{"n_layer": 11, "d_model": 96, "n_head": 3, "n_kv_head": 3, "head_dim": 32, "d_mlp": 576, "vocab_size": 8192, "activation": "gelu", "norm": "layernorm", "norm_place": "pre", "norm_eps": 1e-06, "positions": "learned", "qk_norm": false, "attn_scale": 0.177, "bias": "none", "tie_embeddings": true, "parallel_block": false, "init": "normal", "init_std_qkv": 0.051, "init_std_o": 0.0109, "init_std_up": 0.051, "init_std_down": 0.0109, "optimizer": "muon_variant", "lr": 0.00894, "lr_mult_o": 3.0, "beta1": 0.95, "lr_head": 0.0107, "grad_clip": 2.0, "warmup_steps": 200, "schedule": "wsd", "decay_fraction": 0.724, "decay_shape": "linear", "final_lr_fraction": 0.0, "batch_tokens": 32768, "seq_len": 256, "doc_mask": true, "train_tokens": 159800000, "steps": 4877, "dataset": "wikipedia_en"}
Each number is 200 + 20 x the weight over its row's rms, rounded and kept within 0 to 999. Layers, rows and columns count from 0. The size before them is the row's rms in percent of the matrix's.

# layer 3 attention query, 96x96, rms 0.236, rows 77-95, columns 48-95
081,184,198,211,172,221,187,198,214,184,173,192,207,215,159,226,204,184,224,175,163,232,172,206,182,185,211,203,194,215,193,202,190,175,242,194,183,202,220,227,191,215,206,198,198,194,218,227,193
084,217,200,205,185,194,203,231,192,190,177,217,237,218,229,179,203,181,172,171,190,176,249,166,229,217,207,196,218,210,205,207,202,197,210,205,229,204,186,204,239,215,192,190,182,207,218,189,215
078,155,199,190,196,182,192,222,214,201,234,162,215,206,199,236,202,193,188,188,186,221,213,191,216,239,219,213,157,179,242,181,227,195,218,218,213,217,225,149,170,193,214,182,206,218,227,216,202
085,209,166,189,187,219,174,184,211,180,198,195,183,183,219,250,179,199,166,193,184,228,199,227,205,211,181,191,192,169,185,179,233,179,202,195,200,205,182,217,207,220,231,192,179,183,211,222,198
075,199,179,200,169,197,176,232,194,195,210,189,161,194,219,211,203,232,209,183,180,188,202,160,204,214,202,238,186,207,186,197,186,220,161,167,216,207,210,220,185,186,218,225,212,163,181,204,212
073,192,219,195,181,200,166,168,188,186,186,186,185,179,203,194,229,236,195,180,151,223,186,210,204,192,197,191,194,230,194,237,207,216,195,225,158,209,206,179,205,211,231,212,191,224,198,222,222
077,212,198,202,186,219,185,204,224,209,219,207,206,149,234,198,211,230,208,219,197,200,183,187,197,238,223,179,213,212,199,216,216,173,198,151,229,206,183,184,176,189,203,191,199,188,225,181,200
080,245,182,174,215,164,179,193,224,241,230,185,195,217,208,212,181,228,213,191,205,188,181,198,159,213,206,231,174,224,187,216,204,196,202,193,183,209,200,183,207,193,205,214,177,202,188,181,195
081,178,227,171,226,207,196,163,178,224,187,199,205,169,243,228,217,195,198,197,159,160,205,204,211,205,210,217,212,196,192,214,198,234,188,185,215,208,178,189,210,148,184,199,189,223,198,228,180
081,203,224,228,220,190,173,234,219,221,184,236,215,189,215,189,180,180,221,196,188,173,197,202,201,218,202,181,204,226,198,195,203,182,193,197,197,185,165,174,195,190,234,161,186,213,199,207,161
080,185,209,200,213,197,188,227,213,188,196,205,182,192,177,223,191,185,228,218,200,218,217,206,199,160,205,176,197,232,175,250,225,165,185,191,195,193,232,175,247,209,160,172,224,188,205,184,210
084,208,175,196,183,199,205,204,197,159,200,226,252,182,211,188,198,189,207,195,193,194,162,214,233,187,197,178,171,186,182,184,179,182,222,220,196,200,182,192,200,204,206,219,193,200,228,238,209
079,213,197,176,194,172,214,215,208,185,191,238,200,167,199,192,211,192,220,218,188,179,217,197,188,189,165,233,212,190,177,164,192,207,166,208,175,188,197,185,180,186,181,210,217,210,240,207,214
090,226,189,157,194,188,215,214,214,210,198,206,228,225,193,198,177,204,211,223,181,205,251,152,221,178,234,206,204,244,219,218,232,191,187,178,222,203,185,210,166,190,196,174,203,211,169,188,195
087,204,178,194,166,183,216,204,187,158,210,191,179,213,166,215,194,202,221,222,209,201,169,215,201,251,196,181,218,221,228,196,197,198,206,189,189,165,219,176,200,216,201,190,214,188,203,182,203
078,202,207,204,225,181,159,172,226,243,209,189,172,217,215,203,203,189,150,224,154,204,201,191,231,190,164,173,183,217,193,202,198,210,219,182,202,198,184,214,212,188,201,173,187,191,182,199,217
082,213,176,209,201,200,182,199,210,203,227,202,188,220,222,151,214,194,236,181,199,169,223,161,208,208,214,212,178,205,211,206,202,182,191,186,196,197,202,162,165,182,215,221,214,224,240,191,229
091,209,183,187,211,186,231,173,219,186,192,237,200,175,273,189,170,196,212,172,212,173,184,167,221,186,184,201,217,214,208,205,211,198,204,192,213,169,198,226,206,182,194,195,179,226,205,169,211
081,171,220,196,213,166,202,174,200,193,160,197,159,189,202,218,195,203,198,176,234,223,204,240,213,211,201,224,194,182,178,199,207,219,159,230,211,200,170,246,180,195,190,228,194,196,247,190,209
# layer 3 attention key, 96x96, rms 0.219, rows 77-95, columns 48-95
081,201,166,213,178,207,220,176,196,221,200,188,208,189,196,213,188,224,213,181,168,205,188,195,189,217,205,215,192,209,193,162,216,191,243,194,207,187,179,200,210,208,179,232,242,200,191,197,187
095,212,223,177,189,205,197,185,192,184,185,208,212,180,182,202,225,194,189,184,198,187,175,209,234,201,169,176,200,238,197,184,200,205,193,207,225,224,189,192,211,210,199,178,212,191,213,212,197
087,234,237,211,217,203,204,261,208,234,192,217,218,206,214,228,164,208,173,191,216,217,200,185,157,181,196,189,184,200,226,200,200,152,190,213,175,222,229,158,220,208,222,182,206,179,204,209,207
083,186,211,191,189,213,221,194,211,166,189,220,166,222,212,223,187,180,170,180,219,220,240,211,181,181,190,208,233,152,179,209,235,192,184,236,204,188,196,205,196,206,247,218,213,210,211,212,202
082,162,182,226,166,238,182,204,206,223,202,226,202,207,203,189,206,178,231,217,213,217,187,174,233,222,157,189,203,208,220,215,197,184,179,214,212,169,175,206,183,191,213,193,181,183,182,197,200
081,174,196,190,204,197,203,184,206,210,192,185,213,189,190,184,250,205,221,181,139,215,239,178,175,195,202,229,228,198,136,202,204,174,183,254,182,230,225,196,206,237,199,197,193,224,194,212,201
087,233,183,197,182,157,195,185,182,197,187,206,218,189,214,185,215,218,190,221,168,181,202,229,195,186,172,199,211,237,229,216,221,196,238,197,190,226,200,204,206,193,172,174,252,185,203,218,181
090,223,228,182,212,172,196,179,224,218,221,170,211,219,201,201,192,204,183,204,217,195,235,211,208,170,182,200,178,224,204,211,161,237,200,219,185,178,203,179,204,197,193,196,194,213,175,210,221
083,176,239,240,191,195,206,186,181,196,194,209,227,233,175,202,220,195,190,218,161,191,187,185,183,184,199,187,198,197,188,233,198,211,201,175,196,187,208,166,209,214,205,221,192,226,221,254,202
079,222,210,201,203,205,221,181,219,216,228,161,199,201,226,210,190,229,176,170,168,184,208,173,183,221,198,199,193,200,186,237,184,216,156,204,225,167,199,226,207,188,233,191,163,242,207,220,207
087,184,209,185,217,210,180,187,199,215,199,195,191,193,183,186,224,210,216,218,220,186,223,206,218,164,212,181,198,204,178,194,206,209,163,166,198,225,217,167,222,211,179,212,211,197,233,181,200
090,199,183,215,193,239,183,222,195,196,192,218,221,182,209,235,196,195,189,185,187,217,180,199,212,220,167,204,210,221,198,163,169,186,217,229,217,146,204,167,221,233,187,197,220,216,163,198,189
086,216,193,210,177,160,207,161,192,188,210,184,202,211,159,179,190,131,222,219,212,174,185,198,220,191,205,177,214,244,231,208,204,198,208,197,211,202,200,196,227,219,219,188,183,233,223,189,229
096,191,236,214,201,154,220,154,183,175,199,208,197,176,144,207,205,173,224,197,185,184,226,228,194,205,205,207,206,226,226,198,166,210,213,178,205,223,206,170,193,210,228,186,193,193,203,235,182
088,206,166,201,196,218,207,203,216,233,186,208,169,175,195,197,213,196,226,217,211,185,205,241,238,175,189,198,213,180,190,180,177,169,177,227,208,196,211,165,204,156,187,192,197,212,197,144,157
080,205,229,205,193,221,175,189,197,205,208,197,206,203,194,198,185,187,180,204,201,219,185,164,182,200,174,174,238,166,236,202,170,218,207,197,172,164,216,211,229,207,209,226,176,204,155,197,209
080,250,167,222,231,199,207,199,197,218,195,190,197,204,180,188,216,195,226,170,234,180,143,202,190,219,192,217,191,213,179,221,188,163,210,184,219,191,193,194,181,198,189,182,192,214,217,213,225
087,214,197,195,184,184,189,168,223,198,188,190,178,220,218,196,213,204,205,190,195,180,213,198,241,206,196,183,188,234,172,162,178,193,216,164,205,220,184,208,203,186,228,174,174,228,239,243,215
085,215,213,204,220,180,227,158,172,177,198,190,215,203,184,216,183,182,175,195,229,182,186,199,222,187,201,218,219,187,215,201,184,177,144,201,196,189,171,235,185,236,230,205,185,162,197,197,203
# layer 3 attention value, 96x96, rms 0.163, rows 64-95, columns 48-95
097,196,157,191,205,217,220,211,191,183,176,213,195,172,224,176,185,183,186,215,213,166,167,209,210,222,212,176,197,204,187,206,196,182,206,181,190,213,156,210,195,198,161,206,207,210,197,234,169
097,195,196,205,197,203,187,173,187,178,226,227,194,184,214,190,180,207,182,204,212,217,167,196,211,235,203,211,194,198,190,203,223,196,169,175,207,217,179,185,194,196,210,175,202,243,234,208,177
084,176,181,188,181,223,202,225,222,207,187,187,237,214,206,233,213,206,196,243,231,188,210,199,222,209,206,216,197,235,189,206,175,195,213,191,197,167,227,174,206,182,208,229,195,203,188,174,177
085,202,206,194,192,206,214,182,220,179,235,196,208,181,205,200,200,252,237,202,177,216,169,192,172,218,184,204,204,196,174,216,216,191,209,145,198,165,191,186,214,160,168,187,196,240,236,199,208
079,215,190,177,241,220,191,181,177,193,218,228,200,199,181,195,165,185,179,202,198,202,214,218,209,191,214,219,210,171,176,184,199,198,204,202,205,224,189,180,194,228,237,159,167,191,204,250,203
102,177,184,169,233,220,200,196,163,217,222,166,192,228,211,215,186,238,188,178,201,188,211,193,219,191,185,229,197,210,172,232,184,201,234,192,183,211,234,162,204,193,249,214,191,206,206,199,192
127,238,240,203,191,194,203,195,249,200,206,212,198,205,221,178,207,191,240,183,161,218,211,192,198,189,187,219,199,187,214,178,206,206,206,246,205,189,198,210,203,201,163,188,193,176,208,179,197
094,223,193,183,191,195,209,176,213,212,203,203,213,175,205,220,174,181,205,203,205,207,219,188,194,163,256,191,213,170,214,214,182,207,219,193,209,200,189,214,209,184,231,181,196,202,261,182,192
086,192,221,214,182,203,234,207,201,172,201,219,214,173,215,194,193,230,208,206,164,208,196,203,202,194,224,179,205,198,214,178,176,193,192,171,216,194,192,175,234,146,171,188,246,194,167,228,208
097,201,171,238,191,189,191,204,148,172,202,184,196,173,223,172,210,203,186,159,181,198,233,183,195,222,178,220,226,220,235,243,182,200,201,219,218,198,197,223,219,241,241,221,208,191,191,219,170
088,209,191,202,166,168,183,210,186,186,195,219,221,230,188,202,213,172,207,227,174,183,193,200,242,181,184,195,197,191,227,168,180,183,206,213,214,208,185,200,186,221,187,169,235,200,168,183,211
094,175,180,187,194,210,183,200,180,190,202,218,204,195,187,194,197,209,194,178,176,185,190,203,204,203,217,218,214,229,178,216,187,192,178,169,207,196,186,171,190,215,217,197,210,219,208,198,150
093,191,174,203,190,219,188,196,167,180,230,198,241,168,180,210,221,197,181,232,195,193,235,199,180,208,201,190,218,224,218,199,206,171,192,179,212,180,214,204,202,225,231,203,161,197,178,212,209
100,177,161,192,208,195,187,190,147,216,210,169,203,205,197,237,187,190,205,225,173,194,209,205,226,197,202,224,191,195,211,220,185,186,196,179,231,200,230,183,142,191,206,162,195,183,183,195,198
105,223,167,201,201,222,208,204,184,181,158,197,197,206,205,192,198,187,167,196,225,197,204,200,229,222,196,192,213,207,227,199,139,202,201,223,199,207,210,217,206,243,230,212,197,221,169,227,189
085,189,191,245,206,172,168,221,206,166,195,200,226,225,187,194,203,173,223,221,230,204,193,161,191,192,176,197,195,212,196,219,220,227,202,187,170,206,190,196,181,212,175,197,213,196,205,211,225
109,156,225,191,193,205,227,205,193,179,213,184,211,193,210,182,184,225,189,178,209,219,213,185,225,162,221,193,216,231,191,188,211,206,229,190,169,196,244,197,189,202,193,212,195,181,186,225,182
087,152,191,228,222,217,228,198,180,209,188,196,181,204,235,223,161,207,197,197,221,172,192,227,197,197,234,224,181,195,179,214,174,201,171,189,188,227,202,185,230,181,220,249,200,207,196,203,177
102,218,223,238,240,194,195,187,198,190,195,205,176,199,205,156,186,182,206,146,218,208,186,204,174,190,195,202,208,210,186,202,195,229,174,181,204,229,162,179,212,214,222,197,213,237,196,215,201
086,193,200,171,180,211,197,204,172,191,176,235,209,252,172,240,217,215,226,217,195,192,216,211,207,224,193,216,182,188,207,192,217,185,193,165,176,191,231,191,224,234,223,175,182,194,212,181,208
090,211,205,184,209,225,171,236,207,210,167,215,222,236,207,231,222,207,207,205,193,155,161,201,182,215,171,197,182,188,168,196,206,208,186,194,148,193,178,200,186,172,155,185,199,195,192,206,221
085,184,224,222,185,179,193,224,208,179,159,232,222,221,205,192,219,193,179,195,220,236,224,209,201,178,208,193,204,188,176,193,256,221,196,225,222,185,219,200,180,192,190,222,218,150,197,207,212
093,202,230,217,177,200,235,175,181,187,192,184,183,245,223,205,207,203,224,180,189,195,193,205,180,204,182,172,176,205,180,196,217,176,208,201,188,182,195,227,247,178,203,192,189,223,194,194,198
116,193,203,229,210,180,205,184,196,175,194,229,198,203,244,193,210,199,210,193,236,192,208,210,184,214,186,208,203,187,176,192,212,192,191,178,218,188,160,162,184,177,199,209,204,206,211,195,187
098,192,191,214,221,188,230,184,196,205,193,185,166,227,222,199,206,188,241,206,226,195,212,221,186,178,209,182,187,197,209,187,157,191,191,213,221,221,203,196,191,173,235,240,201,214,223,159,199
088,187,193,217,199,202,182,218,170,216,221,164,195,171,206,182,188,170,166,187,156,202,180,204,195,203,214,215,181,215,208,205,197,198,163,213,215,207,183,211,229,163,191,183,190,174,157,243,196
105,190,224,153,232,228,178,218,205,247,200,203,211,170,188,209,211,207,169,213,216,157,238,194,204,183,201,167,209,235,212,200,225,198,204,191,185,228,182,169,184,191,219,198,202,182,216,171,189
083,202,164,188,182,168,209,216,203,202,205,206,170,234,179,165,210,170,215,216,198,227,191,228,217,206,200,178,147,193,245,214,213,178,209,221,183,208,205,216,230,198,209,211,208,197,206,184,219
094,192,212,196,223,220,218,200,168,205,198,206,215,171,204,229,172,211,222,230,196,192,229,228,236,200,214,229,238,227,230,177,167,210,208,205,206,209,228,193,177,180,228,162,225,178,180,208,169
132,170,172,185,191,205,220,194,178,180,204,177,196,230,244,212,196,187,204,208,218,195,196,198,240,182,213,191,179,203,231,174,151,186,200,177,170,209,248,192,170,207,189,200,173,196,173,196,206
105,214,202,187,185,192,208,176,203,208,222,195,181,204,201,200,192,193,159,162,214,184,198,169,188,205,212,171,202,193,188,204,194,193,248,229,163,203,179,210,220,226,199,188,200,185,186,224,188
110,228,198,184,200,193,186,238,209,196,167,214,235,173,206,188,226,192,238,216,190,208,222,202,188,183,181,201,211,171,201,196,229,179,220,172,221,188,165,243,212,204,190,176,206,180,214,191,205
# layer 3 attention output (transposed), 96x96, rms 0.792, rows 64-95, columns 48-95
090,223,216,190,182,196,169,176,200,200,183,213,214,201,197,206,181,204,201,222,202,213,234,223,174,153,180,242,211,196,199,186,200,175,222,221,207,198,244,181,212,209,217,198,191,209,187,143,214
097,198,200,203,200,231,194,176,197,214,181,169,220,206,206,210,168,182,193,206,179,185,227,198,219,163,197,201,166,233,203,205,186,210,179,218,191,208,178,190,217,190,207,202,225,165,188,166,190
085,194,215,229,202,201,200,223,191,202,198,206,157,179,179,171,186,182,216,148,188,234,173,206,178,226,205,179,233,177,213,198,232,192,155,222,218,231,173,185,174,179,193,184,183,180,218,224,215
069,185,172,212,198,192,198,169,188,183,191,190,202,209,223,230,185,178,194,203,220,198,225,240,215,203,180,206,206,208,247,175,187,193,201,230,197,218,227,200,162,217,215,204,214,174,175,205,211
073,220,185,186,180,191,208,242,211,188,201,197,230,231,236,187,193,192,206,221,229,177,201,170,207,209,169,209,173,231,183,210,193,216,216,197,197,152,212,199,216,193,160,218,241,188,168,139,176
094,228,178,200,179,158,210,220,209,162,195,203,226,196,188,206,172,165,202,222,207,199,182,160,210,214,192,207,210,187,230,217,231,213,167,206,200,187,142,207,181,200,165,196,254,185,188,190,200
110,163,173,214,209,209,195,233,196,192,223,193,194,198,224,210,223,197,203,196,211,173,190,211,197,229,207,164,179,183,184,196,195,203,216,170,191,199,218,212,202,188,223,216,195,216,223,220,183
091,202,197,217,201,221,178,235,168,177,201,214,207,196,212,190,200,224,200,197,210,184,186,217,192,184,179,179,196,232,175,164,193,235,167,177,194,164,217,186,195,198,194,259,174,215,170,220,208
084,200,208,216,248,237,179,198,213,206,204,171,164,232,186,197,213,187,224,207,237,212,202,222,194,210,179,217,204,196,209,221,196,172,197,202,209,207,218,211,147,222,207,201,159,181,200,203,199
085,218,237,151,208,162,190,182,218,254,191,194,206,219,180,210,167,183,185,255,221,206,186,217,198,158,205,179,189,182,198,186,240,220,195,200,150,201,184,185,189,190,176,168,207,217,197,201,226
086,213,223,217,196,229,194,201,200,195,205,187,177,193,203,200,199,206,169,183,208,187,229,199,190,231,231,179,197,176,181,225,228,216,174,175,198,214,195,204,237,166,187,201,163,198,213,191,191
090,240,202,189,208,194,198,203,209,207,188,246,194,225,216,211,173,161,206,197,209,225,200,194,197,199,220,158,213,206,189,186,225,180,213,232,214,201,191,180,200,162,233,196,202,200,177,175,225
092,213,232,181,182,178,203,214,197,238,196,202,190,219,190,186,156,198,201,168,252,210,183,225,188,193,185,217,188,187,175,200,189,205,191,247,188,182,210,163,201,191,193,180,184,209,198,207,198
097,233,210,187,212,178,201,201,250,212,212,218,207,209,201,211,190,218,202,224,215,211,199,169,185,194,214,214,213,181,172,219,190,195,190,209,187,202,186,228,204,195,203,229,161,215,183,182,219
098,188,241,183,197,188,202,185,186,218,178,224,209,194,191,180,200,199,181,237,197,209,216,224,184,187,170,193,188,189,199,187,220,209,212,201,184,199,212,179,206,200,163,170,220,184,218,198,182
082,203,217,174,199,229,198,166,224,227,172,154,185,200,215,211,211,218,177,187,182,193,208,190,200,207,196,215,190,187,187,224,193,205,173,206,208,210,221,202,224,168,179,169,169,212,203,185,213
090,244,171,193,216,166,193,216,211,193,187,220,208,205,188,222,228,179,224,198,194,202,179,185,195,217,171,232,178,179,226,223,200,182,218,215,241,195,152,202,179,199,223,195,217,218,178,161,206
076,239,192,190,185,206,176,198,217,178,184,194,214,208,179,180,190,188,210,185,162,251,151,163,213,167,199,174,228,220,223,217,205,187,216,216,217,201,172,211,196,223,198,207,207,190,205,191,222
103,192,165,178,209,219,204,150,182,213,184,193,208,196,215,211,215,207,195,222,180,184,198,183,235,169,198,195,200,199,206,201,188,211,246,206,172,176,238,216,180,180,200,211,217,188,202,203,205
085,198,224,197,216,210,246,222,228,180,218,163,191,191,193,182,175,183,185,201,222,213,205,201,196,233,226,179,193,233,185,217,207,207,177,198,231,208,156,203,208,170,163,203,207,181,180,188,200
088,191,187,213,183,202,210,181,192,176,216,208,175,195,198,195,196,201,203,228,186,215,216,223,183,207,220,199,234,179,219,183,203,172,212,203,239,210,240,182,230,231,201,205,213,202,232,183,175
077,198,186,205,237,183,213,204,220,218,207,177,194,205,180,191,231,216,235,201,162,164,177,176,163,232,206,223,206,236,196,205,197,194,204,181,210,207,169,194,177,202,195,208,183,225,198,204,210
084,203,181,196,207,203,176,200,198,188,218,209,208,134,169,203,198,211,193,212,211,193,209,212,226,221,198,231,171,199,221,217,223,199,216,203,197,240,173,165,199,216,201,204,197,166,200,202,187
112,187,185,194,229,197,181,201,210,228,202,169,174,206,164,200,171,235,205,211,171,218,201,187,200,178,239,207,227,197,197,197,218,215,209,206,173,203,206,210,179,212,213,205,180,186,199,205,236
091,209,203,177,166,204,164,211,173,186,197,225,224,201,184,180,162,217,174,190,180,229,201,179,225,189,202,203,208,218,183,201,207,214,205,205,161,170,189,176,225,222,210,197,171,182,189,243,216
078,223,207,212,219,239,162,198,211,206,209,219,164,190,183,182,208,224,229,218,229,197,183,199,190,164,207,214,218,174,203,221,219,175,222,193,197,220,191,231,180,226,217,198,197,199,216,161,164
107,187,193,217,185,201,237,220,174,196,223,182,192,215,198,190,179,193,224,167,209,205,174,199,214,190,238,223,215,176,188,199,181,180,160,217,193,173,193,217,217,200,221,206,209,221,211,204,212
091,190,223,190,224,233,175,196,188,204,198,204,201,183,178,213,211,230,176,172,212,173,220,195,203,188,208,222,215,205,157,231,203,218,212,203,235,203,171,188,181,181,191,161,197,222,213,229,190
087,233,205,200,190,189,225,209,210,221,228,207,221,240,212,179,198,163,200,184,206,215,210,159,205,184,187,172,192,191,188,228,229,205,176,196,183,187,184,207,220,188,190,227,176,207,202,183,208
113,240,217,199,222,170,156,197,196,189,188,230,187,200,151,211,167,218,180,215,173,221,198,222,184,179,201,220,212,169,176,223,197,217,227,233,227,189,170,210,213,185,210,211,188,202,196,200,200
097,228,206,201,210,174,172,261,214,217,197,224,203,190,169,233,230,185,217,219,198,197,204,199,227,226,191,222,159,195,194,220,229,202,173,181,227,218,197,156,206,183,181,187,228,186,193,185,200
100,184,225,211,212,189,222,202,196,218,214,163,168,200,194,207,188,211,182,195,238,183,198,253,200,213,203,193,184,208,204,233,202,197,189,220,180,198,214,206,175,198,196,202,192,210,180,205,209
# layer 3 MLP up, 576x96, rms 0.341, rows 0-21, columns 48-95
100,233,225,170,176,216,213,201,194,200,205,186,219,195,180,189,173,203,199,194,197,212,207,158,181,186,218,215,223,185,221,222,209,228,191,212,229,195,188,198,179,195,182,180,215,180,175,188,195
087,193,168,208,228,206,201,214,179,202,193,201,225,165,180,240,216,201,204,186,194,166,203,194,213,194,179,185,199,196,183,184,194,227,187,214,211,171,160,158,196,173,169,178,194,209,190,203,210
088,164,182,189,201,193,197,217,194,173,190,188,231,216,180,210,194,215,227,191,185,215,213,193,218,227,179,167,210,227,207,234,163,192,227,212,189,207,212,185,191,192,187,204,188,197,213,167,198
089,200,186,190,184,216,200,179,192,207,195,160,212,170,197,187,199,211,205,194,214,210,222,193,201,167,202,192,211,241,174,188,160,229,207,235,185,179,208,163,195,178,170,203,194,199,207,204,190
089,185,205,211,165,207,225,182,200,237,218,189,156,153,241,191,219,210,211,202,189,205,213,197,227,169,186,194,188,205,223,205,179,193,182,178,209,201,192,192,171,223,206,226,186,198,179,185,203
091,181,196,206,215,256,190,187,201,188,176,219,202,190,178,197,208,189,198,208,192,201,205,159,194,180,177,203,155,169,188,192,185,175,236,184,200,215,189,183,239,202,162,188,186,204,187,207,220
106,212,215,200,194,193,181,214,164,176,237,204,189,226,162,164,199,228,229,173,217,221,204,196,184,216,190,195,227,230,250,209,219,189,183,247,210,183,194,205,200,201,228,191,204,192,183,212,221
096,218,187,197,228,167,158,221,178,196,191,228,211,210,208,217,198,202,208,213,203,218,204,196,184,205,170,188,196,190,203,209,228,207,177,197,182,184,203,155,181,201,195,203,180,205,193,221,192
108,190,224,192,201,205,185,230,189,199,191,193,167,194,217,216,226,208,218,225,218,218,223,194,180,195,174,186,198,204,221,193,216,195,161,156,200,181,217,154,159,197,221,187,200,192,220,220,224
126,219,209,198,177,234,205,221,211,153,207,230,205,223,195,179,184,207,206,205,178,201,205,180,200,207,188,193,202,187,190,177,167,186,222,196,229,161,199,182,194,161,231,218,179,238,209,196,198
118,165,218,170,172,204,185,202,193,209,201,213,157,239,205,191,201,202,224,228,218,210,206,196,182,203,191,173,220,184,184,207,175,229,194,219,221,207,238,208,201,178,209,209,184,202,190,189,198
099,203,217,141,222,195,177,225,210,212,197,239,191,221,201,200,216,175,199,187,193,190,213,210,194,187,218,175,204,175,216,196,217,227,200,213,178,213,202,213,187,198,207,229,221,184,156,176,208
083,209,191,203,210,214,212,215,196,224,199,205,181,209,167,165,220,176,227,184,167,187,207,180,178,232,193,184,200,249,232,204,201,224,220,231,178,214,214,195,210,203,203,200,186,200,166,191,179
092,205,211,201,215,214,194,249,192,189,194,194,171,212,177,188,208,201,199,199,207,193,170,187,219,198,221,177,234,185,195,168,206,243,188,207,188,170,200,196,188,181,212,231,216,183,219,179,188
084,242,206,191,200,205,186,198,211,172,194,158,216,204,189,196,223,178,249,170,182,208,214,192,189,187,172,207,182,223,183,201,180,215,215,223,196,198,195,207,180,191,198,208,193,218,188,190,179
086,218,224,223,228,208,218,158,231,187,209,216,195,211,203,214,178,167,211,217,183,190,178,164,186,183,181,182,195,202,207,215,246,232,190,198,162,179,175,200,185,213,187,175,188,190,156,205,217
111,225,207,212,195,215,206,198,188,186,195,163,208,230,209,194,207,226,170,219,174,227,229,203,221,178,195,197,211,253,204,197,160,184,215,239,171,218,228,203,183,198,196,207,189,192,170,198,187
093,192,193,188,198,233,194,175,202,198,184,191,213,192,196,196,195,209,186,178,193,169,200,200,205,186,201,183,213,208,213,229,162,214,183,222,170,196,185,204,205,166,168,190,202,195,173,199,217
101,203,202,223,224,222,182,211,168,199,189,190,197,188,190,197,223,170,200,229,214,191,188,213,190,226,212,209,206,199,199,208,191,164,223,177,154,216,191,178,225,238,216,230,189,165,224,202,163
126,216,191,227,212,202,169,249,177,179,220,202,195,207,194,207,210,176,175,167,235,223,206,216,219,214,201,199,196,200,207,187,208,198,152,192,188,202,178,150,209,207,199,159,231,192,194,221,239
107,213,186,216,213,194,190,193,158,199,205,228,225,205,206,194,208,204,215,193,218,248,202,222,204,217,176,225,215,174,218,231,152,154,188,190,229,195,167,184,216,203,197,194,212,234,214,186,197
082,203,183,223,217,221,212,127,182,210,210,229,192,222,231,183,230,225,201,167,193,216,213,213,201,154,195,193,219,181,199,205,184,211,228,201,185,176,164,205,154,196,195,176,179,167,212,229,220
# layer 3 MLP down (transposed), 576x96, rms 0.129, rows 0-20, columns 48-95
100,189,175,183,215,198,233,162,211,210,216,191,218,228,241,173,220,206,218,150,179,203,201,209,205,206,164,213,189,199,231,191,163,203,219,209,204,216,158,201,228,185,239,192,224,210,185,185,207
081,199,204,193,194,206,192,229,210,188,192,203,230,211,186,212,231,158,158,188,224,217,169,191,199,213,187,184,194,223,195,221,216,183,178,202,170,211,202,185,176,181,213,190,209,188,222,235,230
088,193,197,217,233,191,180,217,239,176,222,200,220,239,198,203,226,192,184,195,176,171,195,190,188,149,196,229,188,203,192,218,201,227,185,206,194,201,234,209,178,241,197,213,197,195,199,173,203
094,187,191,224,191,224,213,195,211,193,182,216,227,225,231,213,193,174,245,182,190,153,174,219,159,208,175,216,185,211,191,219,184,204,214,214,247,192,228,213,178,234,216,216,201,200,179,213,190
086,186,200,197,224,178,212,208,185,193,183,182,210,245,201,200,227,204,200,171,193,200,194,213,192,223,186,177,192,201,175,226,180,200,216,206,182,192,190,171,198,193,201,190,224,200,214,194,223
086,200,165,234,236,205,192,195,176,212,184,213,219,183,179,177,174,198,187,182,212,194,201,202,231,216,168,213,182,190,212,204,238,200,186,192,180,233,199,199,179,208,183,196,187,209,199,153,208
102,211,194,245,197,207,220,222,232,195,187,207,204,204,236,233,201,213,197,190,178,182,175,204,207,242,204,200,202,203,185,219,187,165,225,217,207,179,229,192,223,196,197,206,194,198,193,197,196
102,219,187,226,186,209,208,218,217,193,200,169,193,200,185,229,212,194,161,199,174,205,241,181,154,210,198,206,180,188,186,156,168,188,179,205,209,235,219,224,177,235,179,216,221,226,195,195,231
111,207,213,176,206,200,188,178,172,163,197,210,210,240,214,180,209,215,161,176,185,214,199,190,208,225,181,218,177,190,208,200,183,219,256,208,166,223,200,186,191,254,167,190,205,176,204,235,203
142,179,237,191,228,205,208,225,203,176,210,199,172,191,216,172,179,199,203,196,206,216,180,172,187,188,197,220,236,213,255,214,170,201,203,191,211,167,204,245,156,179,216,206,188,198,229,170,232
116,201,230,225,180,227,212,195,177,161,238,200,187,211,216,197,199,173,208,182,186,236,188,190,230,188,190,194,190,200,180,160,170,195,182,248,213,200,214,209,179,209,216,171,205,177,214,183,188
099,186,181,169,185,166,190,176,216,222,176,181,178,213,207,199,217,179,232,200,176,206,198,207,153,228,157,210,205,208,166,208,210,210,200,194,198,190,206,209,203,238,192,210,186,202,245,231,177
079,197,222,211,204,208,210,186,180,196,206,166,203,223,191,216,196,196,177,227,174,213,187,206,206,208,216,215,172,183,172,171,198,218,201,186,193,161,205,178,192,175,204,219,191,232,193,214,220
085,214,207,194,177,196,188,179,223,208,207,174,196,181,219,208,206,208,237,212,244,180,216,180,201,164,185,210,192,187,167,183,193,202,186,241,185,205,219,186,165,218,181,215,171,198,192,193,207
089,190,208,219,192,202,201,207,196,243,190,172,224,206,190,185,220,214,130,203,185,211,218,174,193,189,171,253,192,218,192,204,205,187,194,179,217,191,235,171,227,197,225,209,197,186,207,206,181
081,169,175,194,186,215,224,202,215,194,199,209,224,224,229,194,219,187,145,180,204,203,203,192,248,180,198,156,174,214,206,208,198,197,216,192,190,247,222,213,182,222,187,191,193,158,223,203,211
100,193,212,207,200,178,205,241,211,232,233,211,192,232,191,220,211,213,176,177,227,194,188,178,225,206,181,197,196,191,221,239,218,198,224,213,225,193,178,185,167,196,189,213,188,171,207,210,195
103,213,196,200,185,219,216,212,167,198,187,192,203,192,212,176,224,190,199,162,180,230,197,174,211,179,204,169,218,208,219,144,215,159,211,225,193,162,255,215,190,209,202,227,187,200,198,216,210
114,189,196,211,221,179,197,204,232,143,225,177,221,215,197,192,217,186,171,212,223,206,172,186,222,178,214,177,204,172,201,212,231,175,250,199,206,197,169,207,203,205,173,210,207,201,188,176,224
133,227,205,175,199,236,188,226,182,194,166,214,213,191,213,219,229,234,214,194,189,186,220,196,170,200,219,220,225,175,208,214,161,197,211,191,221,192,179,211,197,221,207,231,219,220,217,192,203
108,201,166,237,197,234,210,222,209,220,172,185,174,216,204,195,214,196,234,192,203,185,215,200,188,190,207,203,197,206,224,214,226,214,200,221,178,238,187,228,181,188,195,188,196,200,161,208,194